Weights of a small GPT-style language model, trained from scratch on English Wikipedia.
Architecture: RMSNorm before each block, tied embeddings.
Each number is 200 + 30 x the weight over the matrix's rms, rounded and kept within 0 to 999. Layers, rows and columns count from 0.

# layer 7 MLP up, 512x192, rms 0.0923, rows 23-47, columns 96-191
147,191,248,196,152,216,192,189,188,229,206,182,162,293,213,244,244,195,171,178,236,198,200,121,225,272,218,160,202,221,229,202,214,210,189,215,287,226,203,194,166,202,163,158,176,237,190,233,186,188,166,206,193,183,230,236,218,229,199,201,198,212,204,206,199,174,198,227,192,192,220,175,182,176,188,174,178,214,257,212,165,221,231,229,187,180,190,232,175,212,216,170,211,250,214,117
253,171,206,172,165,183,189,225,210,175,246,231,185,167,185,215,205,209,161,150,177,199,196,188,220,224,181,230,146,214,139,179,237,181,192,200,160,216,237,148,212,190,144,206,196,227,191,154,277,216,233,220,200,248,172,196,172,234,180,220,176,195,183,189,176,203,201,151,208,213,99,189,207,200,250,216,294,180,191,185,238,224,224,238,130,146,239,147,280,202,197,180,248,182,197,216
175,244,253,184,162,176,196,173,182,231,240,232,153,230,205,195,155,188,206,228,224,153,190,202,210,216,158,153,194,229,188,186,173,248,203,157,142,200,172,169,170,170,229,208,193,175,187,208,209,209,193,176,194,235,203,228,151,183,238,239,219,159,185,162,216,190,223,152,192,190,220,205,174,168,155,189,226,239,176,167,220,201,169,207,177,186,150,216,157,167,231,171,162,218,191,192
174,250,199,202,183,199,216,229,204,199,234,240,162,189,158,191,219,176,202,197,135,170,151,218,177,200,215,233,169,250,180,164,221,177,188,186,149,188,173,215,189,167,198,194,204,224,178,157,226,204,200,186,217,223,222,270,236,155,187,229,201,172,178,235,205,165,195,198,167,196,247,161,221,180,200,151,231,214,144,172,201,239,204,176,195,143,156,225,201,179,207,185,225,192,191,247
206,270,195,182,223,222,160,160,189,214,259,167,220,240,225,202,194,248,216,198,154,157,191,184,261,150,254,212,210,116,224,173,199,219,193,252,264,213,231,242,227,201,265,194,191,178,206,179,188,242,194,209,155,180,167,193,188,207,235,187,179,209,196,231,208,222,228,177,185,180,148,158,179,167,244,128,209,192,197,199,232,223,179,170,207,183,237,130,207,203,195,166,212,183,206,188
253,197,191,190,251,188,163,237,213,183,227,240,168,198,245,181,276,165,191,220,157,187,199,141,184,215,246,199,170,210,185,166,223,190,222,179,168,215,266,235,227,212,189,190,274,218,217,180,192,150,163,225,155,215,128,197,164,182,244,198,174,172,195,226,167,222,150,160,187,213,239,201,264,195,177,195,170,205,188,206,213,252,207,223,184,197,247,256,213,184,211,168,204,168,180,235
198,253,167,132,170,159,193,192,218,177,217,188,205,212,221,198,231,199,203,201,209,204,172,227,211,188,170,207,227,213,197,247,152,158,205,226,184,269,165,255,160,148,179,242,224,235,241,266,223,209,167,197,168,230,188,139,206,189,194,185,155,159,212,164,188,240,213,171,211,186,213,196,206,167,171,234,215,184,218,226,139,168,211,181,201,239,234,204,239,202,175,216,217,259,210,212
225,171,167,222,219,175,182,197,224,211,176,257,185,196,146,177,244,232,197,226,193,215,211,131,214,233,208,203,236,229,211,205,185,220,181,167,167,246,168,224,224,171,218,189,212,215,220,198,193,200,220,183,177,164,150,194,197,216,172,151,216,190,216,186,186,186,227,174,222,167,232,252,202,245,159,200,254,196,194,241,211,214,216,199,206,238,204,234,238,236,206,255,168,212,163,125
196,164,153,224,152,228,159,154,216,223,210,195,207,151,246,173,220,247,218,159,245,184,179,184,220,208,227,186,279,180,179,212,230,159,216,270,179,281,182,205,190,229,224,187,227,233,202,173,182,190,142,212,190,214,230,234,224,213,182,151,229,170,217,205,239,248,226,227,195,200,161,208,251,192,157,133,165,161,197,238,174,88,221,193,213,205,207,166,136,167,186,220,176,235,212,160
207,244,231,220,184,221,197,169,167,205,170,135,154,182,184,260,205,187,186,230,199,192,193,166,151,229,218,118,194,224,176,226,219,200,173,215,153,202,185,231,221,239,189,228,185,262,235,198,199,251,215,223,220,192,214,231,188,254,178,158,218,212,161,195,217,223,200,137,223,219,225,205,204,213,197,233,224,198,230,212,210,203,222,192,193,247,189,267,192,153,180,186,277,185,178,197
188,187,155,253,186,223,190,202,168,198,244,226,206,225,223,234,198,134,204,201,191,179,188,198,247,190,217,204,198,217,160,212,226,227,252,252,204,190,220,260,198,182,217,198,180,178,221,156,236,232,176,194,166,149,157,253,242,240,234,223,193,217,184,223,220,187,166,208,196,149,186,206,205,149,208,188,130,168,224,194,230,171,197,208,211,202,256,237,168,186,191,202,205,230,226,241
242,163,194,207,242,224,196,236,149,138,199,190,224,185,211,195,167,191,232,199,186,176,215,207,189,200,182,269,189,221,238,211,239,196,184,190,138,230,237,161,201,195,183,220,204,231,169,201,224,199,277,181,166,199,210,186,275,177,224,175,200,196,209,204,204,236,140,197,227,213,201,238,241,219,213,220,179,229,183,195,269,229,204,187,199,167,201,182,226,212,173,213,188,197,206,256
194,180,276,159,166,209,189,200,181,181,190,185,211,217,215,243,176,186,196,133,194,181,184,151,145,175,197,236,191,219,193,228,178,213,181,264,205,167,203,215,230,207,190,228,246,232,196,238,206,176,204,189,191,158,299,220,206,203,186,166,234,212,192,207,212,154,194,187,174,213,200,243,201,179,225,201,177,228,211,170,202,206,222,210,189,169,196,155,202,168,187,166,204,216,281,169
148,188,171,211,150,217,242,230,251,221,195,142,160,203,190,183,189,205,141,194,181,202,220,196,246,170,148,207,207,204,229,177,207,190,207,124,257,250,165,171,177,209,193,224,199,214,189,200,199,212,195,218,167,222,141,252,205,173,202,232,187,143,184,197,143,158,152,208,153,174,180,192,195,187,223,160,175,243,165,189,233,262,162,188,206,160,213,197,183,197,264,230,182,188,184,251
199,214,234,232,241,212,213,250,183,188,226,286,204,126,162,144,225,244,189,187,183,223,255,143,288,198,222,194,207,152,163,158,187,196,215,196,186,201,160,160,200,226,184,211,162,205,203,197,269,213,238,145,222,195,165,124,140,142,221,178,241,236,193,165,231,221,211,188,244,157,162,165,202,221,231,200,211,159,147,193,198,232,250,203,209,185,226,149,202,166,166,209,228,225,220,219
203,242,205,244,170,215,222,197,224,192,159,215,197,197,220,168,249,180,244,183,217,231,155,150,218,191,185,175,175,178,164,174,243,221,278,229,166,258,152,262,215,151,177,222,226,205,229,153,187,206,188,196,244,212,149,261,213,211,255,156,224,174,131,208,150,211,198,184,173,148,204,160,212,198,203,172,194,191,140,181,184,248,145,197,214,200,262,207,147,148,175,195,160,251,217,206
254,219,255,169,177,241,250,215,193,172,241,253,158,191,155,210,205,167,197,237,184,212,233,173,209,129,170,197,234,262,164,231,169,289,181,162,148,176,220,138,260,200,150,172,174,184,167,171,188,175,226,159,211,175,188,253,236,145,146,195,211,163,217,188,217,223,118,266,242,196,209,167,219,245,167,215,246,183,243,232,173,166,210,208,237,106,162,194,235,221,184,190,223,172,212,202
198,152,223,184,176,215,216,236,256,130,266,257,208,183,200,268,184,216,202,199,146,221,212,164,208,224,174,201,223,192,225,243,153,174,210,206,200,251,182,191,184,183,247,204,220,214,243,156,209,202,231,203,165,248,184,191,155,203,238,206,194,153,215,148,191,226,235,252,185,195,230,190,211,180,186,182,227,268,179,195,193,171,205,208,181,190,184,172,145,209,232,210,249,218,145,234
243,193,264,176,158,229,207,180,234,139,205,226,221,225,160,232,180,187,174,197,204,196,213,189,236,225,226,218,197,199,180,224,153,247,182,204,177,202,159,200,221,190,186,193,141,176,162,217,182,288,214,196,196,170,220,201,216,196,140,182,246,194,207,194,198,222,225,194,205,156,196,250,220,170,208,208,150,241,187,172,182,204,192,143,240,184,170,182,220,167,216,202,225,226,196,210
230,240,204,164,174,133,173,215,168,175,254,180,260,161,182,291,215,285,224,205,153,235,223,203,184,223,243,179,164,253,241,167,167,177,178,196,170,187,179,225,209,191,148,204,209,233,190,219,225,150,177,196,202,222,232,223,181,213,215,223,224,206,209,188,162,185,237,178,195,195,207,205,206,217,219,250,176,197,211,157,249,229,228,202,174,234,213,205,203,193,185,216,207,186,199,211
148,236,214,230,167,190,250,206,176,149,203,217,222,210,203,177,166,176,178,157,187,196,230,261,140,233,200,195,193,156,194,244,231,249,200,224,179,197,173,167,189,238,196,149,192,212,191,230,143,158,186,252,191,254,235,231,205,218,211,247,192,171,198,206,174,217,182,245,160,186,210,193,225,232,225,150,238,274,189,248,213,189,196,240,132,147,143,224,190,180,259,198,209,205,216,224
221,183,136,214,216,242,174,246,219,189,219,174,244,157,180,190,165,262,164,203,200,229,205,234,229,208,178,182,207,206,218,220,167,181,203,208,205,208,170,230,207,216,202,185,211,188,197,228,172,166,205,171,188,142,167,161,255,169,194,211,182,177,214,162,227,243,202,255,175,157,199,223,227,173,215,208,187,198,239,194,149,174,200,188,224,163,175,242,200,209,218,227,178,204,244,190
202,164,159,226,232,172,206,137,258,204,214,196,187,174,148,176,183,236,176,170,164,160,219,202,230,223,187,144,243,169,183,257,192,177,222,211,184,175,134,181,186,225,200,237,225,207,269,219,184,171,169,223,194,254,188,149,198,179,231,252,188,182,198,235,215,178,248,264,212,173,206,207,156,206,156,238,172,233,192,198,220,184,221,191,168,224,195,108,193,180,238,189,227,223,188,177
182,178,214,234,171,184,201,183,215,188,178,245,188,249,188,148,164,187,205,175,234,228,229,181,239,227,203,221,234,211,189,204,209,185,193,173,210,218,180,247,152,227,222,170,185,223,204,164,153,217,218,245,225,175,205,206,250,175,202,175,233,214,234,187,219,159,236,208,189,244,189,221,239,231,207,228,187,247,153,180,164,186,198,166,187,188,225,205,246,214,176,221,220,207,218,202
208,164,196,211,184,223,200,182,243,232,286,233,266,152,190,181,271,201,204,185,200,239,202,221,219,199,236,217,220,202,226,181,170,180,192,183,183,260,233,190,161,167,158,192,227,199,148,262,246,226,171,180,227,189,197,227,188,184,198,203,176,197,206,175,245,246,192,196,253,219,192,224,199,199,152,189,134,189,209,218,168,173,235,196,189,194,214,209,261,184,196,203,197,223,203,220
# layer 7 MLP down (transposed), 512x192, rms 0.089, rows 23-46, columns 96-191
167,214,159,203,190,155,156,172,196,145,191,221,248,189,157,202,196,198,233,238,189,175,179,221,237,228,201,227,171,205,186,205,215,223,173,219,212,242,145,162,180,199,204,228,210,208,187,257,221,250,235,191,176,234,167,211,226,220,210,184,225,210,266,139,200,226,220,198,185,195,205,246,221,251,175,159,230,189,159,221,254,176,202,151,233,190,227,199,165,144,205,191,169,209,222,155
220,191,222,164,224,167,193,233,184,230,189,223,195,165,186,202,198,247,154,176,212,197,221,189,194,231,168,203,214,156,147,191,199,192,77,213,231,196,248,237,209,227,202,185,193,158,145,178,249,235,178,177,208,231,168,216,218,197,214,233,210,165,271,201,190,206,226,211,213,235,198,181,167,168,235,241,210,203,213,216,207,174,200,218,138,147,263,202,217,295,211,218,198,201,247,194
179,180,191,198,216,199,179,188,175,192,150,181,226,239,146,190,217,203,212,195,224,187,171,198,208,254,212,246,222,212,225,258,192,151,228,213,198,217,214,239,221,215,239,160,164,189,236,190,169,234,214,206,226,260,164,186,205,194,247,240,200,171,214,213,274,197,194,224,189,174,186,229,181,187,173,183,300,270,193,199,213,210,204,236,227,182,212,215,190,160,189,202,183,186,201,166
218,208,167,195,197,191,147,222,241,229,213,240,180,178,178,217,203,216,174,208,150,187,218,204,207,190,251,189,201,191,214,186,203,177,138,236,207,156,162,240,177,222,210,185,195,189,225,165,193,186,161,207,180,223,215,242,206,247,182,208,209,185,279,188,136,182,242,218,195,233,240,195,257,191,183,242,233,212,182,205,186,206,195,204,138,215,173,232,187,222,205,215,173,205,183,177
202,245,203,224,182,236,215,148,183,213,237,175,201,201,229,151,187,228,238,179,151,200,173,247,258,152,176,172,181,143,187,202,169,245,230,262,222,246,209,205,205,178,181,161,205,185,188,156,156,234,184,168,212,195,183,250,227,180,194,198,223,178,147,211,168,186,199,207,192,162,253,168,172,180,219,131,233,198,262,191,192,180,164,181,214,200,225,195,165,145,221,189,160,174,208,202
231,215,252,198,158,228,180,213,189,166,188,181,248,136,217,248,202,158,210,275,166,219,253,254,218,204,210,255,187,128,187,170,234,219,210,205,180,214,198,176,194,213,255,171,204,173,157,222,172,196,205,198,210,188,154,206,164,120,231,201,194,149,199,211,201,226,189,209,141,209,233,227,216,232,180,144,188,211,153,132,237,189,230,239,238,230,212,196,221,227,195,254,179,191,244,242
190,209,169,206,225,222,181,156,168,241,183,217,203,203,204,178,257,220,148,216,204,183,226,225,197,192,214,144,218,204,229,240,168,133,138,232,203,218,195,153,247,171,210,191,174,185,186,214,220,199,190,228,150,173,170,186,168,134,201,207,150,162,270,183,204,221,182,234,148,180,172,210,191,185,194,218,196,215,165,189,212,155,198,178,173,168,180,180,212,240,222,187,271,221,192,210
233,191,146,199,178,157,167,197,206,214,142,228,204,151,207,187,224,188,245,214,173,267,207,242,204,200,203,161,181,171,240,218,217,155,137,210,195,187,202,170,233,176,230,212,159,207,177,243,208,196,182,200,220,196,169,231,180,212,208,167,180,206,232,133,183,177,181,180,169,216,191,212,196,258,196,215,190,189,230,146,209,177,176,159,205,208,207,198,218,193,206,210,198,174,192,261
200,143,161,228,146,200,225,166,227,235,164,199,207,215,209,145,203,232,182,229,206,174,185,214,230,228,223,236,204,205,164,283,182,151,176,188,241,237,166,217,212,171,209,220,187,262,214,223,224,174,221,203,105,219,129,202,174,231,222,218,163,212,235,233,169,173,238,234,181,185,226,123,168,188,194,200,197,277,196,180,244,220,203,210,157,187,225,197,236,237,202,194,232,134,185,248
214,205,175,182,220,149,180,129,194,182,212,200,243,99,192,205,210,249,227,205,236,194,168,198,206,202,186,188,187,212,193,236,204,159,201,187,194,176,171,163,197,173,175,205,208,173,202,225,221,154,225,240,233,172,213,237,194,280,189,164,211,193,198,229,216,165,213,203,220,173,188,218,236,228,175,230,208,245,217,189,195,158,130,198,193,186,203,192,247,175,193,242,141,189,202,171
219,243,173,171,227,208,209,163,198,144,203,230,186,186,245,236,235,160,216,177,201,168,161,183,244,238,211,206,185,206,207,234,222,235,158,205,190,233,189,224,270,224,251,186,150,207,147,193,235,204,173,208,234,194,137,189,206,156,244,247,223,204,213,248,225,201,151,155,187,182,191,237,236,190,177,200,130,235,217,220,227,155,229,223,176,226,192,212,185,134,206,191,194,212,240,222
236,192,176,182,207,225,249,251,162,233,194,162,199,202,182,200,206,191,205,188,151,205,247,203,197,213,203,216,231,241,190,195,210,227,79,130,196,213,205,146,275,251,176,218,198,201,206,178,244,198,189,194,163,173,250,202,229,183,189,231,171,251,263,239,223,202,155,192,223,194,154,205,212,232,223,176,182,226,199,220,230,186,193,199,164,196,233,158,188,215,206,234,191,203,214,202
218,234,207,141,166,192,198,193,182,202,187,185,222,191,211,250,234,193,215,166,150,134,196,150,200,218,233,182,248,213,169,171,184,186,190,193,194,232,244,142,174,207,164,174,198,244,194,206,170,186,209,212,187,186,225,267,231,181,167,213,174,146,191,214,138,247,205,189,175,156,168,269,225,191,183,194,257,202,190,242,173,214,248,205,131,247,217,198,135,165,225,194,209,187,210,181
194,172,187,236,201,185,220,181,180,226,182,195,147,212,226,172,215,207,163,189,215,151,219,220,249,191,225,248,239,177,199,210,203,186,136,228,213,144,208,262,228,169,207,164,171,204,216,176,221,221,185,158,214,176,202,165,241,214,189,191,186,220,274,175,201,215,170,208,223,240,200,140,184,173,154,166,135,169,199,166,169,179,160,199,210,159,207,203,208,247,200,178,209,163,197,220
207,228,194,177,255,220,219,175,159,198,171,211,219,138,201,197,273,175,194,181,206,196,196,187,192,142,213,210,245,150,193,197,179,185,171,186,184,207,184,145,203,221,177,238,166,237,150,238,237,237,184,134,197,178,197,161,151,236,208,208,134,190,249,184,250,191,266,191,230,224,186,186,216,260,239,209,251,186,194,206,236,196,279,226,190,180,257,212,225,205,196,186,214,237,217,198
214,156,161,169,195,177,200,181,239,214,192,212,243,209,193,178,208,224,151,225,183,216,316,182,192,206,218,223,241,190,234,239,140,156,126,220,264,129,164,210,188,203,181,208,202,210,212,229,214,212,174,184,187,206,251,188,214,170,241,219,170,206,304,194,217,205,203,186,230,268,221,152,200,202,170,217,249,192,244,179,222,160,177,211,192,215,233,174,162,257,196,152,210,176,210,204
209,168,238,190,213,263,241,145,166,206,231,223,183,253,174,199,195,175,206,205,151,244,168,191,202,186,155,160,215,181,216,240,161,261,218,170,232,192,196,194,157,162,214,226,216,224,210,237,189,222,233,196,210,163,203,237,182,251,211,155,142,204,178,237,211,134,165,173,211,143,178,211,219,167,206,239,143,238,251,213,180,167,162,261,153,209,187,205,199,187,195,174,233,221,153,235
213,183,180,226,205,238,205,227,265,205,178,201,180,183,231,237,252,218,150,183,182,209,235,187,217,197,153,203,200,219,161,172,206,174,180,255,145,157,182,246,173,170,181,181,236,194,236,158,227,207,188,216,215,275,231,257,196,195,193,229,176,168,232,207,164,177,222,217,259,233,188,274,231,169,208,193,232,231,178,186,217,191,200,256,238,239,169,233,152,231,204,166,167,200,207,198
181,252,217,207,212,197,191,206,147,192,223,203,210,242,224,175,230,245,191,207,239,213,179,195,231,208,217,175,220,274,154,213,185,195,219,204,157,154,231,160,222,217,150,180,222,203,192,197,208,136,157,172,192,183,201,199,214,232,183,161,194,201,181,202,178,168,166,187,191,226,161,197,214,207,136,211,164,161,139,233,126,242,200,208,164,178,237,238,227,193,167,192,160,166,210,128
153,179,248,143,175,193,170,210,194,182,209,173,181,196,211,254,248,250,254,211,193,181,180,177,187,199,195,159,194,234,267,190,150,146,246,179,185,176,158,192,199,193,201,217,195,216,209,227,142,200,174,235,200,192,194,215,187,198,165,189,187,172,195,207,203,173,214,163,254,169,171,203,234,237,215,208,201,205,211,211,278,240,175,186,184,212,213,219,190,227,191,232,218,222,147,179
173,187,183,220,172,222,147,198,195,214,185,163,193,251,215,197,199,202,192,200,160,165,217,186,138,245,200,178,185,189,198,243,188,174,175,220,158,201,204,154,190,221,196,212,198,123,229,216,208,156,176,188,152,283,194,225,175,201,251,211,206,219,218,188,209,194,209,272,208,195,190,198,180,249,207,238,206,225,195,201,183,184,273,198,164,240,212,164,215,218,200,175,209,170,168,200
204,187,210,168,201,249,175,283,189,212,222,219,188,225,235,224,175,203,162,149,208,189,195,191,246,189,214,224,193,264,210,194,197,153,220,202,227,190,210,223,175,205,208,168,236,260,236,167,146,192,172,228,239,169,216,201,216,178,170,153,201,198,250,190,229,266,162,211,209,247,251,198,237,175,167,188,243,147,232,183,191,213,199,223,192,185,184,203,211,191,231,176,194,208,133,201
226,169,205,223,185,180,220,173,185,203,196,169,182,213,198,154,162,199,201,190,154,234,264,201,163,226,164,175,163,189,148,216,233,196,162,181,178,159,222,160,243,214,184,186,199,226,187,236,180,168,223,150,159,228,194,155,264,166,206,205,208,197,226,213,251,182,161,210,228,228,201,160,176,159,217,224,252,251,123,215,183,247,202,122,214,226,167,211,242,238,188,176,146,204,216,214
235,178,209,173,240,148,196,280,183,201,210,171,221,282,228,214,204,282,184,214,156,209,197,252,152,216,186,202,202,181,192,169,180,235,204,172,171,213,229,177,187,159,242,265,218,285,240,222,193,182,198,214,206,145,212,149,226,148,218,168,197,161,245,243,168,189,207,146,176,251,221,237,173,160,186,192,206,220,192,199,217,206,253,157,180,237,158,206,185,174,201,156,216,234,215,187
# layer 7 MLP gate, 512x192, rms 0.107, rows 24-47, columns 96-191
240,232,226,191,165,176,191,215,180,165,236,264,201,195,162,196,178,176,208,159,212,189,163,144,200,221,191,203,121,181,149,197,241,201,222,186,134,197,210,138,220,193,207,228,184,225,206,164,256,172,218,260,189,280,103,243,159,243,202,198,182,179,182,188,191,192,219,175,149,143,116,188,252,204,207,173,255,165,163,184,229,198,240,246,178,129,204,163,219,212,193,195,246,227,179,212
181,185,175,247,226,194,211,258,205,224,132,152,205,226,201,202,219,136,202,207,235,221,180,213,181,204,178,200,173,194,204,243,256,183,227,240,214,231,224,236,227,194,193,178,209,183,210,186,155,177,236,211,203,152,148,152,212,183,200,187,193,236,179,227,178,143,191,203,198,186,159,188,252,236,196,180,216,199,207,196,128,226,222,231,229,203,221,216,250,204,218,234,216,215,189,175
206,226,205,187,184,210,209,226,220,179,242,232,151,178,153,226,178,171,212,136,171,174,181,202,229,226,213,206,121,201,147,202,217,163,222,223,144,201,198,221,196,196,191,218,154,241,193,155,223,204,192,195,235,182,196,273,226,196,199,211,229,179,136,217,192,228,154,207,171,164,251,131,202,205,195,185,245,205,149,179,225,200,205,185,186,156,187,185,164,178,140,185,159,221,181,218
187,177,197,208,172,236,227,215,201,119,117,197,193,217,239,207,213,190,195,202,224,196,159,220,165,228,115,190,221,238,145,186,242,209,230,213,144,212,179,211,199,170,173,215,198,215,227,186,224,166,174,162,268,210,248,192,218,159,199,156,241,166,135,181,163,183,186,225,194,206,196,225,239,232,172,235,168,187,199,213,175,226,195,224,194,217,168,255,244,164,170,195,181,198,152,178
214,200,200,188,207,204,215,218,233,214,196,198,181,169,222,205,144,165,194,241,173,221,215,224,279,199,210,168,204,168,221,136,225,233,217,180,211,189,201,205,211,204,244,184,232,168,227,188,230,224,164,231,237,245,156,257,148,182,196,217,219,212,168,153,193,202,177,189,187,189,170,258,213,236,207,168,168,151,217,197,189,254,206,208,232,203,261,173,162,208,209,251,167,148,222,226
202,253,178,193,155,161,204,209,156,177,229,202,204,209,201,188,218,149,210,178,202,202,182,177,236,199,171,196,180,197,140,199,199,197,211,215,144,278,201,275,160,202,193,272,205,251,237,203,221,192,189,230,207,222,172,164,211,214,210,188,212,191,195,207,156,202,226,177,212,213,219,185,223,177,168,197,201,217,222,248,187,169,174,180,224,221,214,201,229,147,158,198,233,237,251,227
236,232,190,179,179,183,158,209,215,166,161,205,183,212,233,225,209,257,216,203,201,182,191,183,231,182,199,183,184,192,240,201,222,206,205,187,237,262,122,163,232,203,205,163,191,214,225,185,211,216,167,246,216,184,178,218,210,208,163,163,218,186,184,266,174,210,192,197,190,189,160,189,227,211,188,221,188,232,172,236,179,205,208,191,267,178,178,228,182,240,175,193,187,200,233,201
222,171,165,212,180,178,242,196,249,203,169,217,201,220,229,190,224,167,221,258,184,202,186,185,212,219,204,250,176,187,145,276,216,184,189,146,200,225,235,273,240,186,156,217,182,267,169,181,234,178,172,156,185,219,191,202,194,215,202,216,143,182,199,187,204,169,238,216,232,218,219,134,177,202,221,166,220,186,184,187,218,188,217,205,172,204,209,186,238,232,164,144,165,127,163,224
201,179,210,232,169,174,257,227,190,169,200,155,159,207,203,198,207,180,217,212,230,225,220,210,237,238,201,227,240,175,147,155,214,193,228,163,211,206,208,182,181,206,250,194,247,160,170,176,209,172,168,213,219,254,186,243,210,167,171,189,218,177,191,164,208,162,190,246,203,193,171,232,216,272,152,187,180,193,229,182,189,163,173,167,234,177,215,183,183,191,191,183,172,191,193,191
180,288,227,151,175,190,173,212,221,169,215,182,211,189,235,188,231,199,240,200,210,193,182,208,184,188,158,172,168,184,208,202,213,202,186,204,198,266,208,175,218,178,176,196,238,193,173,201,198,166,180,225,214,200,200,174,131,203,213,152,196,134,200,215,126,217,222,220,140,188,187,208,220,242,139,153,254,203,176,208,140,203,172,201,191,192,197,150,220,224,215,190,209,205,184,203
204,182,240,203,205,249,183,189,209,134,172,195,225,233,228,215,185,155,254,210,195,143,187,169,177,237,192,244,181,185,218,192,204,207,211,212,134,218,234,200,209,146,189,248,180,217,178,191,232,206,248,174,193,180,206,201,198,181,232,197,233,192,185,180,211,243,176,202,202,195,166,214,254,167,195,236,191,252,140,185,228,238,204,183,187,148,188,217,242,212,117,224,176,210,171,274
219,228,172,187,184,141,179,189,210,219,188,228,257,177,224,218,184,191,189,239,234,187,182,212,260,148,204,202,235,212,174,214,200,208,179,214,189,203,168,195,209,154,166,203,166,204,135,229,213,226,201,168,204,218,180,214,199,245,203,245,191,141,230,215,198,259,181,219,191,210,167,217,195,238,244,182,212,179,116,238,131,201,198,204,241,239,223,218,174,198,208,259,205,202,178,229
147,205,217,229,199,203,198,231,206,222,194,183,155,212,189,213,161,155,192,189,217,216,192,198,241,185,187,179,185,235,234,172,213,199,228,136,209,260,175,131,199,174,232,170,214,199,218,176,198,201,188,234,198,230,152,249,169,184,180,235,228,162,166,173,167,183,198,247,182,160,151,205,180,232,226,185,174,214,154,179,218,257,207,193,238,162,128,215,217,193,235,236,202,250,194,202
217,258,212,190,205,204,243,192,199,177,164,237,218,178,243,193,189,185,190,165,222,193,212,146,243,208,199,236,198,210,210,150,168,225,214,179,209,206,173,161,162,254,213,233,169,242,194,229,208,210,223,141,233,169,235,205,194,219,173,197,190,168,210,223,203,196,243,216,159,185,200,200,246,228,193,199,215,216,174,183,195,244,245,152,241,157,211,194,240,213,182,172,184,219,181,200
136,209,211,201,219,251,209,209,157,235,223,217,177,179,211,212,201,198,255,187,193,207,125,185,193,177,203,189,138,198,148,158,259,226,253,203,178,249,207,204,227,162,271,231,197,225,218,171,165,182,177,205,243,185,146,192,167,209,186,147,229,216,129,169,185,208,179,218,159,117,176,257,195,178,214,175,176,189,190,255,201,208,236,206,219,147,141,260,224,149,158,254,194,227,226,198
183,232,198,227,208,185,222,236,230,191,119,157,194,168,259,192,178,191,215,172,221,157,176,222,170,225,252,201,154,173,207,193,247,132,215,240,201,189,181,290,182,222,235,261,214,201,224,201,245,175,132,256,228,236,190,198,189,223,224,206,187,227,195,191,158,236,213,247,173,222,185,194,175,227,160,190,221,185,212,234,193,235,204,205,190,235,199,182,204,202,149,204,156,217,203,201
212,164,235,191,191,240,237,198,185,174,206,209,239,193,202,148,171,191,212,200,209,174,183,156,216,194,191,200,191,145,257,204,197,210,244,171,202,240,165,153,214,167,219,238,213,254,180,222,157,261,254,198,216,186,215,193,180,217,204,179,231,231,162,176,161,220,147,234,171,164,240,208,159,218,169,173,191,224,176,159,206,151,176,163,221,211,247,165,194,163,204,182,166,230,150,225
177,221,178,225,197,167,154,193,142,221,185,210,172,156,247,151,220,211,219,173,249,207,202,187,198,165,220,205,213,200,186,168,218,203,226,180,168,194,235,213,177,175,172,221,217,235,174,188,223,127,183,222,233,181,182,185,188,216,238,229,183,194,148,249,179,153,182,194,165,202,157,185,195,246,188,211,211,173,132,222,182,218,204,219,196,208,216,201,191,185,166,191,180,147,210,166
230,226,208,201,208,175,184,167,160,116,175,201,226,210,187,236,227,216,224,173,208,231,203,188,215,237,179,220,160,162,232,168,188,238,196,260,136,212,208,229,228,202,180,209,209,213,210,195,218,163,210,183,259,204,186,215,217,214,244,218,276,194,160,168,143,200,225,198,229,190,221,191,176,209,219,242,188,259,212,199,186,236,203,191,171,196,201,224,204,193,200,202,176,171,214,211
182,178,277,207,186,220,205,226,192,204,188,219,219,195,220,251,229,164,250,187,183,221,170,174,169,212,196,193,191,202,136,207,249,222,198,199,97,162,190,149,296,157,221,146,202,208,241,175,200,187,217,241,254,195,217,190,180,239,190,239,246,133,163,201,183,186,187,182,162,194,174,200,192,262,173,243,182,215,193,216,228,278,192,215,199,185,188,222,245,186,186,191,212,211,192,174
202,197,136,221,193,209,213,205,189,190,208,161,215,180,247,166,199,202,177,166,230,200,176,209,196,235,150,201,185,203,201,199,231,202,263,207,201,175,190,242,209,196,241,215,235,200,226,175,188,203,217,161,216,144,165,184,242,155,185,150,192,175,170,196,231,238,196,233,172,123,178,191,222,234,190,115,191,221,232,235,181,201,180,225,207,201,138,242,208,171,207,250,170,222,265,194
177,225,200,157,214,192,187,164,246,207,238,236,170,167,192,239,222,240,207,167,198,185,174,194,230,162,207,182,234,173,219,186,206,186,224,205,217,217,175,225,191,196,190,228,232,191,232,173,203,178,139,211,171,211,231,211,178,170,239,195,214,202,206,224,188,192,230,261,183,155,144,206,158,198,160,198,146,228,217,272,188,156,186,205,189,235,214,167,171,152,225,195,228,257,181,224
193,222,213,244,158,260,183,216,250,200,231,207,224,167,215,153,217,180,217,208,214,209,169,142,218,232,228,134,215,213,157,104,207,212,218,163,193,205,172,174,230,126,209,207,223,166,138,225,172,229,211,241,224,220,173,191,246,177,175,172,241,178,184,132,178,156,201,207,214,177,155,237,241,163,156,174,185,250,215,238,218,237,243,192,181,196,167,224,187,203,193,149,185,229,212,180
186,207,202,207,203,283,202,146,222,136,277,211,199,190,186,166,259,185,211,200,220,210,145,162,239,218,199,207,211,192,203,162,198,203,227,190,194,236,235,187,164,184,205,200,224,198,183,228,231,192,160,195,211,183,153,200,202,146,237,238,211,169,187,174,223,251,196,160,179,163,221,200,196,187,159,222,141,237,171,225,177,215,180,196,158,180,215,197,274,166,205,214,157,187,292,232